From a checkpoint of a small transformer trained on Wikipedia: no biases in attention or MLP, 821M tokens.
Each number is 50 + 10 x the weight over its row's rms, rounded and kept within 0 to 99. Layers, rows and columns count from 0. The size before them is the row's rms in percent of the matrix's.

# layer 4 MLP up, 2048x768, rms 0.0289, rows 1911-1935, columns 480-575
100:33 53 48 49 48 50 48 49 35 56 51 46 54 45 62 62 36 31 41 74 55 53 46 69 26 49 51 37 34 48 50 46 37 44 41 38 48 67 42 54 45 44 59 54 68 50 61 39 54 63 31 41 45 44 42 54 46 41 63 53 43 66 43 37 46 41 40 42 44 39 61 53 32 54 45 57 61 62 64 58 49 44 56 35 44 54 35 44 47 45 61 52 51 44 48 70
100:33 57 69 55 59 45 54 50 43 30 62 45 50 62 62 48 61 52 55 65 48 38 54 40 50 52 52 48 50 41 52 57 34 53 58 47 58 36 59 48 39 36 46 57 58 54 41 54 49 56 21 48 41 68 62 41 51 66 52 52 60 48 53 68 60 53 37 44 68 51 49 64 45 59 59 75 37 58 57 37 53 52 49 39 62 46 63 63 70 47 51 50 48 53 48 34
097:66 65 61 43 45 51 60 27 58 55 50 49 34 46 51 31 45 62 55 56 43 44 47 43 43 41 53 51 34 52 53 71 51 50 44 63 60 54 25 47 48 51 35 73 58 56 27 48 42 52 57 47 38 25 54 43 52 29 67 48 39 61 39 57 22 45 65 50 58 40 55 45 19 60 47 46 59 44 41 64 44 21 42 57 44 69 57 51 50 67 54 79 51 39 49 46
102:51 46 56 51 57 53 67 47 54 68 45 58 38 52 23 36 60 75 41 59 54 46 44 55 57 50 56 50 31 38 58 57 49 40 48 43 60 43 45 55 47 26 43 53 45 37 59 57 63 44 47 52 58 65 46 32 54 39 48 37 57 39 51 54 48 45 70 49 49 44 49 57 51 58 49 36 63 47 52 49 49 40 58 66 55 54 43 44 51 39 35 36 54 60 45 55
100:45 46 52 63 52 46 55 59 36 49 36 52 72 48 52 58 58 62 52 53 45 51 58 57 56 51 55 65 51 53 75 51 49 35 47 58 50 70 34 47 64 61 54 59 63 53 46 42 53 45 53 54 23 51 47 56 64 51 46 42 52 62 54 74 79 41 34 39 32 48 41 52 50 51 63 35 55 58 61 61 56 48 66 54 36 48 60 56 52 42 43 57 51 46 59 64
097:41 57 46 47 53 45 58 70 54 41 47 55 40 42 65 77 52 57 60 48 50 66 50 50 66 22 63 58 53 44 60 50 75 55 44 64 47 52 68 48 51 46 50 53 60 52 58 51 44 45 46 26 46 48 57 46 39 44 44 36 60 54 60 54 47 58 60 49 42 41 51 47 35 60 44 50 45 45 49 54 55 52 58 50 48 37 52 69 61 57 60 48 62 45 40 46
101:37 49 51 48 39 47 36 64 60 40 59 48 63 56 52 45 72 51 54 50 54 44 54 56 55 57 58 47 48 39 43 47 47 59 58 60 48 41 46 54 51 39 33 55 71 42 40 49 51 62 56 41 33 39 62 49 45 54 45 49 65 41 54 46 51 58 41 47 32 41 35 38 58 36 51 63 45 49 57 38 62 46 52 46 59 48 36 59 45 48 64 53 33 48 53 54
098:41 47 56 51 34 49 44 68 40 28 37 62 55 64 48 52 45 45 59 36 59 43 56 64 70 53 58 51 26 52 59 34 44 56 52 50 54 43 48 58 31 37 30 63 42 57 56 53 69 24 70 44 34 47 64 60 74 38 47 55 36 73 45 62 65 45 57 54 57 45 53 57 45 52 49 60 70 52 51 42 67 67 43 65 41 63 67 68 60 43 57 54 46 39 55 55
097:49 50 49 51 49 40 54 40 57 37 51 57 46 56 41 36 59 62 65 39 57 51 32 57 43 49 56 53 62 36 44 74 65 36 42 52 32 52 51 64 49 39 40 56 46 54 49 49 59 52 86 47 66 51 40 38 39 47 75 50 53 52 46 59 61 38 60 44 57 59 54 44 53 70 64 49 43 46 65 43 52 43 55 52 41 45 47 61 45 35 41 45 50 64 35 49
097:35 53 44 49 65 59 45 76 47 68 63 60 55 68 66 52 54 64 49 46 63 32 63 32 52 65 52 54 42 54 49 71 44 41 43 60 53 62 53 61 71 38 55 42 39 60 53 47 52 59 48 36 54 34 74 47 39 39 50 51 68 42 31 32 51 55 68 38 79 42 34 61 49 32 55 54 54 46 54 52 45 50 63 41 50 47 49 78 54 45 37 39 45 49 41 58
102:24 60 64 47 35 65 54 37 53 36 52 42 35 26 58 56 47 43 42 42 46 67 50 54 53 48 66 48 52 55 52 41 38 26 57 57 48 52 57 56 41 44 63 38 61 55 49 61 35 37 50 45 63 40 66 47 51 59 52 49 57 59 57 40 48 69 56 38 45 41 42 40 48 49 63 44 44 51 51 38 37 55 52 32 59 54 57 36 61 46 66 51 60 43 46 44
103:40 46 50 61 55 27 53 51 62 54 71 46 41 50 47 57 65 52 47 51 52 60 51 44 46 59 56 46 51 43 46 54 56 50 56 35 63 54 67 57 46 29 43 50 51 37 39 52 61 47 73 69 58 53 62 44 48 50 45 67 31 44 54 47 58 41 43 27 67 42 58 46 26 47 45 58 43 53 59 49 48 48 44 56 54 39 43 60 53 50 33 57 36 36 44 44
101:42 49 42 47 35 53 55 64 53 45 47 37 61 27 48 55 40 47 62 60 60 56 53 46 56 51 61 37 46 41 41 47 56 38 47 49 47 57 43 33 55 54 37 45 63 56 68 39 55 51 42 46 40 57 40 64 45 62 44 41 53 38 47 36 52 65 49 50 41 48 56 66 39 65 52 49 66 61 41 59 67 44 58 45 60 43 48 61 43 46 59 44 47 55 52 80
099:51 53 51 57 55 47 32 39 53 34 45 32 37 50 37 33 55 38 49 59 45 54 62 54 50 44 29 54 55 42 49 47 64 62 46 52 50 54 55 37 64 41 53 67 55 61 61 52 40 47 39 54 39 50 42 58 48 48 54 59 43 43 46 53 33 47 45 63 48 46 41 37 53 38 45 59 57 60 71 62 49 53 54 46 57 47 54 35 52 46 56 42 50 41 60 53
100:33 55 41 64 38 60 54 49 73 68 59 49 61 48 40 50 65 31 59 59 58 52 50 54 40 56 48 39 58 46 53 57 55 41 51 49 58 59 50 59 53 62 46 44 48 56 58 47 50 54 54 57 26 50 59 51 57 58 49 60 41 39 44 47 47 52 50 63 50 45 48 44 34 49 62 21 63 46 73 54 55 56 52 48 60 49 58 50 49 38 51 61 58 39 58 57
106:34 53 62 61 57 51 49 47 36 52 29 46 60 55 65 46 24 45 62 50 52 53 40 53 58 52 72 48 56 50 42 55 36 60 51 50 64 58 34 69 50 48 35 54 69 52 49 41 54 48 49 49 46 52 55 49 51 45 60 43 36 61 53 50 52 45 60 49 54 42 60 60 67 47 50 32 39 55 65 59 41 63 51 56 40 59 59 37 66 32 34 38 70 55 43 48
098:34 54 48 42 43 53 55 49 56 49 38 46 49 37 43 50 58 56 23 58 49 48 53 51 29 48 30 37 46 55 47 13 51 48 48 44 56 59 47 55 55 47 52 49 40 68 71 42 44 35 53 47 28 54 49 56 55 63 41 58 30 41 44 32 67 32 53 53 47 59 50 50 53 53 43 58 45 57 59 41 49 46 56 54 37 47 26 62 39 56 55 49 58 45 38 39
100:59 47 33 59 47 29 58 65 30 45 31 25 54 51 48 48 61 60 34 42 55 25 38 24 36 54 56 64 57 41 42 34 45 48 55 49 59 50 58 52 44 70 59 71 43 52 62 52 41 37 61 54 55 48 51 43 50 59 41 43 53 57 30 55 64 63 38 57 45 45 46 52 57 60 47 50 44 61 43 53 44 40 52 42 44 54 42 41 61 55 56 45 57 62 41 49
100:45 54 33 50 61 48 63 64 47 52 49 33 66 60 56 67 40 63 40 44 51 51 61 56 55 53 31 52 41 49 36 49 61 51 56 38 35 46 54 27 53 64 50 33 43 64 53 48 61 67 62 49 63 51 61 47 51 55 59 56 40 38 52 17 45 60 69 52 41 31 40 40 49 44 56 44 56 45 33 48 38 39 70 43 53 41 28 54 70 47 50 57 55 50 43 59
104:61 41 64 45 46 50 49 50 37 47 61 54 39 38 46 41 39 55 53 61 53 55 41 37 55 70 47 45 22 30 51 64 60 60 64 59 56 47 62 46 63 43 51 65 66 35 51 32 47 62 47 49 64 68 63 35 55 51 40 36 38 44 52 35 47 51 47 42 38 51 44 51 43 49 45 52 33 52 57 54 55 40 53 56 53 38 53 64 44 61 31 44 47 61 50 53
108:37 49 64 61 55 44 57 60 30 32 47 51 52 24 49 66 48 50 31 62 40 57 49 39 38 44 47 42 61 55 53 40 51 38 50 53 62 57 52 57 42 60 49 29 47 54 36 55 57 51 43 50 55 53 45 49 40 47 63 43 32 57 50 62 57 51 60 47 67 64 52 44 73 40 68 38 46 47 56 32 58 45 39 57 61 55 25 52 34 49 46 49 46 66 56 37
100:43 42 50 69 63 55 51 54 59 63 65 45 52 53 63 51 46 57 47 58 44 66 59 52 59 49 52 51 59 64 42 31 43 43 44 46 53 47 46 59 48 56 38 53 51 41 54 50 53 52 38 54 73 64 29 36 38 50 56 40 43 60 46 44 37 48 43 56 45 45 51 70 43 34 58 47 58 39 55 47 47 44 42 50 51 37 52 55 48 53 47 47 70 61 68 55
101:31 40 48 53 39 32 24 52 42 56 38 65 72 58 48 44 31 25 34 70 45 49 57 50 47 57 58 48 54 65 58 34 46 48 40 51 62 56 56 54 50 60 45 47 58 44 43 53 38 51 44 48 44 30 26 47 44 53 64 41 56 55 49 51 64 56 40 51 33 47 42 36 54 42 49 53 51 33 44 56 55 59 34 47 55 77 52 29 78 54 42 45 66 47 43 60
109:40 57 48 18 66 57 44 56 61 43 47 54 57 55 45 51 32 35 58 48 50 52 69 53 58 72 53 40 48 69 38 36 62 56 58 55 57 33 57 45 49 49 44 39 44 46 41 54 53 46 36 44 48 41 59 54 47 56 61 57 39 63 55 52 50 55 57 55 45 43 50 57 61 50 30 35 55 49 38 54 58 57 40 59 47 62 54 57 29 46 61 30 66 60 45 40
099:57 63 45 54 42 41 44 56 46 54 39 53 44 55 51 58 57 48 78 39 55 56 40 34 51 59 47 45 49 37 53 39 68 60 52 45 61 56 42 40 43 51 33 42 58 46 43 58 37 51 50 59 47 34 27 59 45 47 39 65 58 51 57 65 38 57 53 40 40 52 50 34 51 33 47 61 34 53 48 56 48 40 43 58 48 41 44 50 58 45 56 62 41 57 61 44
# layer 4 MLP down (transposed), 2048x768, rms 0.0246, rows 1911-1934, columns 480-575
099:49 55 46 37 60 41 34 51 39 34 69 54 76 49 58 50 48 44 27 51 62 62 43 59 49 54 48 47 50 27 42 62 58 43 52 51 34 41 59 53 42 45 37 57 50 53 58 42 66 47 48 52 56 47 52 61 31 60 54 40 52 30 39 49 68 51 33 65 41 52 57 49 47 49 53 42 51 63 42 40 54 40 61 47 59 66 31 54 50 46 59 47 21 51 55 49
102:50 52 46 35 50 45 44 45 42 47 49 37 47 44 53 41 41 54 62 51 35 67 51 64 56 43 38 53 40 40 50 54 58 38 51 48 41 51 63 56 46 54 46 39 61 41 40 50 46 59 46 39 43 54 63 41 46 57 67 53 43 55 42 46 34 43 44 47 45 40 60 46 57 45 52 57 47 42 51 43 46 52 48 37 51 54 48 65 47 52 55 42 48 35 56 40
098:39 39 33 55 53 40 29 36 62 54 31 53 56 54 35 51 43 55 37 35 51 17 48 54 51 39 48 58 39 49 40 38 55 47 36 58 66 45 46 70 46 53 49 44 34 51 52 38 48 41 71 43 30 52 54 51 61 53 53 34 45 43 68 48 72 54 62 67 47 49 57 63 58 53 47 41 40 47 54 47 45 52 53 52 64 52 54 44 55 39 36 40 67 48 44 30
095:69 39 31 50 52 47 54 53 53 39 53 28 36 44 84 52 38 45 45 46 42 60 43 47 51 39 49 51 54 68 39 39 59 46 46 46 38 53 51 42 43 60 49 47 61 53 52 53 50 64 46 49 40 61 42 64 48 61 51 57 80 52 49 53 54 53 41 45 55 50 56 32 47 65 59 53 50 50 52 56 43 62 36 28 50 50 55 50 42 58 61 46 49 47 44 50
103:52 56 45 65 66 34 44 42 56 62 45 48 48 49 48 54 44 57 47 51 54 57 42 36 56 39 39 52 61 66 24 45 45 57 42 47 33 48 64 52 48 47 42 57 63 37 55 64 61 40 44 54 53 70 60 61 49 53 65 53 46 41 43 51 46 54 54 39 42 30 68 55 45 64 40 49 45 58 37 52 44 50 53 62 62 56 55 68 56 35 48 38 57 53 73 46
099:55 57 59 47 57 42 49 30 41 44 38 80 32 42 45 42 36 47 43 46 51 53 65 55 50 65 61 42 60 56 44 37 51 50 39 43 49 63 36 59 49 58 53 56 70 59 61 39 54 59 41 55 51 47 68 58 45 48 58 78 34 55 42 58 49 42 47 51 59 57 61 45 54 43 31 56 39 52 57 57 52 55 28 44 76 55 63 47 45 53 34 45 49 69 47 52
101:39 54 80 33 44 46 36 55 51 34 49 39 37 54 53 56 47 31 49 26 45 56 54 45 41 44 40 61 60 38 54 35 55 44 42 53 65 72 42 52 46 58 39 37 48 46 54 44 63 61 49 68 37 63 49 56 40 56 45 61 54 42 54 45 35 46 41 26 39 46 39 49 71 52 42 62 29 33 67 49 47 60 61 46 58 49 50 55 31 47 33 48 41 38 53 55
099:49 38 46 43 32 36 55 44 37 63 52 56 39 62 59 52 71 62 61 54 54 57 42 49 62 58 57 51 40 42 66 54 54 70 54 55 57 57 51 63 62 36 45 38 64 58 79 51 45 49 62 69 37 55 54 54 58 45 43 40 45 60 36 55 36 44 60 64 44 68 38 44 60 42 46 43 58 33 54 51 49 50 44 46 80 48 49 59 49 59 57 65 56 46 44 70
098:46 57 61 65 50 45 64 71 53 37 53 34 82 39 54 53 57 66 50 50 50 47 62 33 33 54 55 40 42 24 44 58 52 41 40 38 56 59 60 63 56 41 64 46 49 47 66 59 56 51 48 53 54 67 47 44 63 62 47 47 59 46 57 55 62 51 45 35 50 46 48 62 44 72 35 34 44 39 53 61 52 60 59 55 49 64 42 50 50 55 49 61 65 61 56 46
098:56 50 31 62 78 49 48 62 33 58 41 61 46 57 42 62 40 38 56 56 36 58 62 49 54 39 46 57 52 36 70 52 50 41 56 46 53 51 33 50 35 59 37 45 46 60 46 46 18 45 57 48 71 56 56 52 38 56 51 51 49 57 50 53 49 50 46 54 46 54 61 43 51 46 30 60 31 53 54 49 44 51 58 54 41 49 41 51 45 47 47 56 35 35 45 62
104:27 27 48 64 68 71 44 47 47 55 47 59 40 36 39 37 48 40 42 74 31 55 38 50 32 33 73 34 48 46 54 47 42 61 36 60 35 41 48 52 52 61 48 60 53 57 50 50 37 57 54 39 52 53 54 48 45 60 54 43 61 52 53 40 55 70 63 51 45 63 49 47 41 38 38 59 58 50 35 47 63 41 45 48 38 35 63 48 61 44 48 49 66 38 61 47
104:41 47 45 56 56 62 28 57 56 55 57 58 42 54 60 62 70 60 26 62 40 58 62 43 49 57 49 60 33 47 49 28 39 51 67 43 57 49 53 58 44 52 65 42 56 53 62 51 50 48 45 62 51 56 42 46 48 29 25 49 64 39 47 57 55 61 39 35 40 60 39 51 44 33 45 62 46 30 62 36 45 53 33 43 40 28 47 56 41 52 35 65 61 41 50 40
098:56 55 22 52 54 59 42 62 47 55 56 56 41 70 63 35 43 45 47 47 34 38 54 47 39 46 59 51 59 50 55 61 51 43 37 44 46 47 46 48 59 39 43 49 42 51 51 56 38 53 49 66 54 40 48 38 56 52 63 45 60 62 40 41 58 55 29 71 50 63 46 54 43 39 46 55 54 47 30 57 65 59 40 45 40 44 31 43 46 42 50 56 48 57 46 70
098:45 56 38 51 31 34 57 51 53 41 36 46 33 49 67 41 39 61 51 46 59 54 55 36 42 43 57 37 60 37 37 48 34 59 64 59 35 31 60 59 50 48 51 50 43 55 53 28 58 52 32 64 50 45 53 48 57 34 41 43 42 46 76 41 46 43 36 31 37 62 63 41 64 71 64 55 71 58 42 46 40 47 46 53 40 65 47 37 69 33 69 50 53 46 39 52
102:38 43 60 63 37 33 50 38 51 54 53 27 51 38 50 34 49 52 30 63 50 47 50 57 45 65 48 47 50 43 53 53 60 51 48 51 67 39 50 48 53 42 43 61 53 47 52 45 53 62 52 56 45 57 43 44 58 61 38 53 40 63 44 62 42 43 45 47 65 40 63 49 47 55 36 53 59 62 68 42 58 35 39 53 38 39 37 57 55 53 68 52 36 47 60 36
105:43 59 52 34 53 70 51 64 36 61 47 60 61 31 55 52 61 42 52 50 50 35 46 50 62 58 54 59 50 52 66 54 59 50 52 49 57 49 55 49 50 46 37 68 57 41 51 51 41 36 50 47 53 70 51 37 67 56 67 38 55 61 40 62 66 53 34 48 46 32 45 52 76 45 56 48 40 50 45 31 38 53 55 39 35 42 51 62 64 55 37 68 47 52 64 52
098:55 50 59 52 50 50 59 72 43 31 68 57 65 45 39 44 43 40 56 54 45 49 58 48 55 39 37 42 49 56 54 42 38 35 61 44 48 55 66 43 46 36 40 65 38 52 51 63 53 38 44 43 34 48 56 42 62 47 53 45 25 58 60 44 59 41 57 54 38 56 55 49 31 38 58 49 68 69 56 36 55 57 54 54 55 52 42 40 49 56 56 43 49 56 57 44
102:69 55 39 64 59 57 70 62 48 44 60 56 49 41 56 57 43 49 42 55 46 43 43 57 47 47 34 58 57 47 52 47 53 43 60 37 38 51 51 37 51 49 46 43 46 48 57 53 47 60 55 50 43 50 52 52 50 42 63 53 44 69 52 43 50 30 34 83 43 71 48 71 43 54 50 58 52 72 33 63 54 55 55 37 60 50 53 62 50 37 61 42 72 53 46 67
101:55 51 39 41 54 36 43 65 66 63 42 57 55 48 40 35 55 55 48 42 54 58 39 52 44 57 49 57 59 46 51 41 49 58 60 47 48 39 46 29 58 42 58 55 41 62 54 45 51 53 54 65 58 53 49 50 47 56 42 55 50 53 55 58 48 39 42 35 41 51 48 43 35 50 49 29 58 62 57 70 63 40 66 65 48 69 34 51 52 58 50 48 32 51 27 57
102:23 45 52 40 63 46 47 62 47 43 63 66 49 43 59 37 48 55 48 51 50 52 65 62 59 49 53 58 49 54 52 69 48 56 62 58 60 65 48 58 48 50 40 54 53 65 60 50 44 43 54 60 60 51 46 61 49 51 54 48 50 36 56 62 57 60 49 47 40 37 53 51 55 37 59 52 35 52 45 34 41 48 47 35 49 29 42 82 44 60 62 43 62 39 42 54
107:52 46 53 53 38 44 59 44 31 40 55 56 53 59 56 40 47 56 54 63 77 59 48 45 40 39 48 52 39 52 39 39 53 34 66 57 42 51 44 37 51 69 46 56 44 53 50 48 66 55 52 60 63 56 48 55 50 50 45 76 77 40 57 58 49 52 35 49 48 49 46 49 55 49 41 42 43 38 73 54 43 62 51 49 36 62 27 54 41 55 60 49 42 69 57 79
098:50 51 26 61 60 48 45 50 32 44 87 40 40 55 49 49 33 49 41 72 47 57 57 50 60 35 50 47 59 51 42 34 43 35 61 73 44 48 50 61 52 56 64 48 26 43 55 53 52 65 38 53 46 37 48 45 59 44 57 42 34 40 41 47 45 47 53 36 47 56 54 53 53 16 56 52 53 52 44 52 44 34 35 38 55 27 49 60 52 59 57 44 50 37 67 52
098:42 43 25 47 55 36 51 47 52 72 50 42 41 57 57 40 37 64 48 43 66 42 51 33 58 45 42 50 42 51 52 38 45 50 51 37 46 54 58 60 35 46 50 35 58 48 61 58 53 51 70 45 49 38 53 64 47 41 41 51 57 54 35 51 51 46 56 46 67 41 38 46 42 42 59 48 34 52 45 60 55 41 45 57 64 61 34 62 45 60 40 38 52 44 48 65
105:36 55 52 41 70 40 42 65 55 54 45 45 64 58 41 50 27 26 46 60 61 56 54 54 43 60 36 37 37 50 45 59 55 53 49 40 39 55 42 41 41 59 48 33 50 43 45 45 47 59 56 48 50 55 47 52 63 52 47 42 64 71 47 47 65 38 53 58 38 56 50 49 41 50 53 42 43 55 56 39 63 62 60 56 52 44 53 37 39 60 48 62 53 37 63 48
# layer 4 MLP gate, 2048x768, rms 0.0303, rows 1912-1935, columns 480-575
101:70 54 54 60 42 62 33 39 72 57 52 43 69 51 54 55 52 54 72 53 44 38 41 41 44 43 43 53 59 50 80 58 41 53 68 49 48 36 41 49 64 47 55 39 32 62 44 41 67 32 58 59 57 50 35 46 47 44 48 53 49 49 40 65 41 41 49 44 52 48 56 42 40 40 45 65 37 62 49 48 53 34 46 58 48 52 75 38 35 26 35 43 54 34 38 50
102:47 50 59 50 44 58 38 36 40 51 54 49 45 54 20 43 56 41 55 35 39 43 54 52 54 43 52 61 49 57 52 55 32 39 34 64 58 52 51 51 51 39 63 48 37 52 52 54 56 34 51 52 64 51 37 27 40 46 55 52 47 48 54 45 51 44 74 46 56 61 37 41 42 54 38 44 49 49 57 52 61 49 45 56 62 54 55 47 60 48 55 57 46 53 45 55
110:48 51 44 53 63 41 59 68 52 46 56 57 35 39 59 45 49 55 61 58 49 55 69 45 30 60 51 46 58 58 44 31 52 39 42 49 48 51 51 41 58 63 47 54 40 40 45 34 40 73 51 55 45 50 48 56 56 52 52 54 52 50 56 57 54 59 43 49 46 50 48 54 52 42 65 50 58 68 31 40 44 53 44 44 38 39 46 51 17 38 60 45 65 38 57 53
095:56 37 42 38 61 50 45 47 68 56 40 45 36 40 73 55 61 62 55 42 59 57 63 47 46 60 45 49 47 42 55 43 36 54 51 54 48 31 51 36 42 66 49 40 42 46 34 48 43 56 50 56 38 72 59 57 64 64 42 33 37 51 42 53 57 44 57 49 22 44 53 22 46 54 53 52 50 60 40 54 62 51 45 59 55 53 48 66 32 51 59 41 59 52 36 39
097:56 41 42 53 53 52 59 35 56 59 37 49 27 32 44 45 44 42 46 39 39 55 55 64 50 60 52 40 26 61 57 45 79 35 64 55 39 42 61 43 58 66 32 64 48 49 47 62 36 48 37 60 44 40 39 52 34 64 55 53 52 38 50 63 62 66 51 54 59 52 40 37 54 65 43 47 48 47 43 61 65 56 61 71 44 49 64 45 42 50 53 45 50 56 53 59
101:61 43 50 49 56 46 43 56 20 57 48 46 58 44 40 39 60 45 54 57 44 48 41 52 53 46 49 46 53 43 29 54 45 43 53 58 41 48 47 53 58 75 68 44 50 56 54 58 46 51 43 55 59 35 68 54 36 63 45 43 42 68 52 46 52 53 47 48 68 48 44 56 63 51 50 50 48 47 41 50 47 62 46 47 47 30 64 55 49 42 40 53 52 60 34 43
099:45 66 62 54 60 52 51 47 35 62 51 50 71 52 46 44 65 43 49 30 49 45 63 45 45 50 64 59 42 49 63 50 51 62 44 62 43 36 46 46 44 45 41 69 43 57 35 51 48 55 49 37 66 31 64 36 45 54 56 45 47 30 55 56 51 54 50 47 63 58 78 69 30 46 59 35 46 55 38 51 51 50 58 61 36 51 50 56 45 45 40 51 45 37 42 51
098:60 49 26 38 46 59 47 45 57 67 56 38 42 43 45 50 61 45 58 42 50 75 54 60 49 39 52 52 54 46 50 34 58 30 58 61 34 28 52 39 47 56 41 52 46 38 35 47 59 58 63 50 39 39 54 52 24 48 56 40 23 56 33 57 44 38 64 66 69 45 48 57 40 55 50 47 67 35 51 30 48 52 53 42 58 56 64 66 59 45 46 71 45 46 41 57
097:58 53 43 41 64 30 72 40 46 49 45 57 41 53 41 44 63 42 37 54 25 57 55 51 57 50 45 55 41 29 56 32 50 46 32 43 43 44 45 52 54 64 29 56 36 57 50 61 33 51 62 54 66 62 32 49 61 62 57 57 43 66 43 64 68 50 62 43 54 50 73 38 44 56 48 40 47 63 53 45 45 54 65 41 60 49 54 32 36 60 45 64 45 47 54 44
101:62 35 44 54 60 56 47 36 53 67 36 60 54 68 31 42 48 59 56 40 50 41 46 43 37 56 47 50 64 56 40 55 50 43 59 68 52 60 42 30 66 59 47 58 44 52 53 47 43 37 57 41 55 49 53 63 47 72 54 56 63 45 57 62 51 44 35 62 62 40 56 45 54 61 58 48 62 27 48 43 35 60 50 45 41 64 50 32 57 57 57 42 54 45 64 62
099:54 59 68 61 54 36 42 61 67 55 68 52 47 41 46 39 53 44 49 44 51 35 57 47 34 50 75 54 66 39 29 58 43 55 55 54 34 35 39 58 55 55 39 62 48 41 43 38 62 50 38 58 49 67 44 46 61 44 46 76 42 64 50 37 50 41 57 54 38 44 36 44 47 62 63 44 50 36 28 45 48 46 53 47 50 49 71 58 44 55 47 61 43 47 57 29
103:51 44 62 61 46 41 48 43 44 51 50 21 52 27 48 68 44 55 54 53 52 51 62 50 23 56 45 47 52 35 45 40 38 39 49 56 44 66 48 61 57 55 35 64 63 60 50 42 57 35 59 46 54 46 54 53 58 60 54 60 46 49 38 60 48 62 35 41 65 43 58 65 32 67 34 60 28 51 77 53 79 46 69 49 45 58 52 53 45 50 51 41 50 56 46 56
096:41 37 44 47 55 52 60 55 76 40 61 53 39 63 47 47 45 46 48 42 40 33 45 53 48 51 50 61 53 61 27 51 31 44 51 51 32 44 43 54 57 42 60 48 50 38 49 47 47 55 55 28 69 47 45 70 27 53 45 63 45 54 52 54 62 47 57 54 57 55 52 49 49 38 35 31 65 50 46 44 45 49 53 43 35 47 50 43 51 63 58 57 56 49 45 33
104:42 49 45 59 45 45 47 58 58 37 45 32 38 61 35 43 56 53 41 45 47 47 45 50 38 52 56 61 53 45 59 44 45 41 48 56 53 39 50 59 46 49 44 43 38 53 62 59 55 60 43 43 42 47 46 50 41 50 43 48 46 29 43 58 28 48 48 53 39 40 50 42 35 36 43 48 39 51 42 30 34 62 62 60 46 49 36 46 63 58 52 53 49 62 49 36
104:45 63 45 22 30 53 41 54 60 58 55 61 52 34 46 49 58 54 62 44 43 34 53 58 51 75 61 57 55 47 55 49 52 53 58 55 67 43 42 48 43 54 50 46 54 55 52 73 57 37 47 50 51 59 43 38 80 35 71 53 57 52 64 56 48 51 48 50 56 54 47 46 59 65 65 43 48 51 27 47 42 49 70 50 46 63 54 40 64 51 46 32 63 38 58 45
098:67 41 56 30 38 62 58 41 18 38 46 29 42 39 56 51 53 56 48 46 53 45 45 58 52 45 58 47 70 51 76 47 54 50 53 57 63 68 33 37 57 35 61 52 69 51 46 54 45 40 62 59 44 42 53 62 44 61 54 36 48 50 35 38 78 31 53 44 62 46 44 46 34 58 39 46 51 50 67 49 55 55 49 54 55 36 45 48 62 59 51 42 59 47 34 50
100:49 49 47 47 47 64 58 49 38 40 51 44 53 62 35 39 53 62 46 64 60 61 41 40 43 65 35 45 56 54 64 32 53 38 54 39 42 46 56 48 66 57 42 44 44 58 50 43 28 54 59 22 46 61 78 58 61 43 50 50 39 39 49 48 57 45 45 56 52 56 44 44 50 59 48 56 56 53 52 50 60 45 43 56 40 57 54 44 44 53 47 63 62 46 27 40
095:50 64 49 51 68 35 35 34 45 57 50 41 53 41 51 42 82 49 45 58 48 42 43 64 57 64 61 54 57 43 57 73 47 61 51 43 33 42 41 51 53 51 49 28 44 37 48 60 50 47 42 42 58 55 44 50 54 80 63 39 56 41 48 53 40 62 49 57 61 46 45 63 41 39 63 60 47 68 47 54 52 62 25 56 45 47 46 50 52 52 48 44 70 42 39 40
101:37 56 61 72 37 65 38 42 39 50 41 45 50 41 35 45 48 44 56 57 27 45 34 54 66 70 51 54 57 45 47 53 48 54 69 64 61 36 46 52 48 31 48 52 55 52 62 48 51 50 44 48 61 45 41 40 74 59 54 39 53 35 41 39 59 52 54 67 37 58 35 53 37 35 42 43 50 41 48 58 57 55 41 49 51 70 42 54 53 52 53 60 50 34 47 42
111:54 55 53 53 60 42 79 50 47 58 49 48 56 47 54 45 45 66 65 58 41 43 45 28 59 55 37 58 44 63 56 54 45 33 41 68 46 52 39 49 49 55 39 47 49 69 62 59 47 64 37 52 57 59 50 59 56 63 43 61 53 62 61 62 68 35 54 48 29 69 53 50 53 47 44 50 37 39 62 46 35 62 56 62 48 59 49 39 59 67 43 50 52 44 35 28
103:54 45 52 49 57 63 60 50 47 24 49 34 44 41 62 51 47 40 26 27 50 36 38 46 57 60 47 57 41 51 63 47 47 37 42 58 45 45 40 57 54 52 43 43 54 42 61 23 53 65 46 46 64 38 52 57 47 49 61 51 47 41 50 57 63 59 44 54 26 67 71 66 27 43 23 52 61 62 52 58 62 45 43 59 38 63 59 39 46 52 52 64 57 39 47 40
095:48 52 49 49 56 26 37 65 40 38 57 43 49 52 38 67 50 49 43 65 47 45 64 33 55 53 37 49 32 52 43 54 57 70 26 60 38 68 67 66 49 58 39 54 61 62 51 62 43 47 44 58 41 52 42 51 49 42 58 27 54 49 54 42 45 63 64 61 42 57 39 52 35 42 55 50 52 57 53 41 52 48 45 65 59 62 49 51 65 54 59 51 55 39 51 65
106:37 61 43 38 53 52 51 59 64 55 60 57 37 57 62 39 39 48 58 53 47 24 47 58 54 51 52 52 33 73 44 51 60 53 47 49 48 56 49 55 32 52 38 33 31 68 57 52 45 61 42 54 52 45 37 44 64 55 48 56 32 44 50 67 36 58 70 55 64 41 63 55 61 33 46 54 62 55 39 51 49 60 60 61 61 75 54 44 40 23 24 44 60 57 57 45
094:25 61 38 56 46 77 60 60 41 55 45 51 48 50 47 50 66 47 44 48 57 36 45 44 45 52 55 46 57 58 47 31 30 42 61 42 35 50 44 51 52 60 57 53 38 50 35 33 58 49 33 35 37 50 63 65 61 57 57 49 40 40 54 48 49 47 51 43 65 46 46 45 61 56 45 51 49 56 46 36 70 45 58 68 34 60 48 56 55 59 66 50 37 45 48 50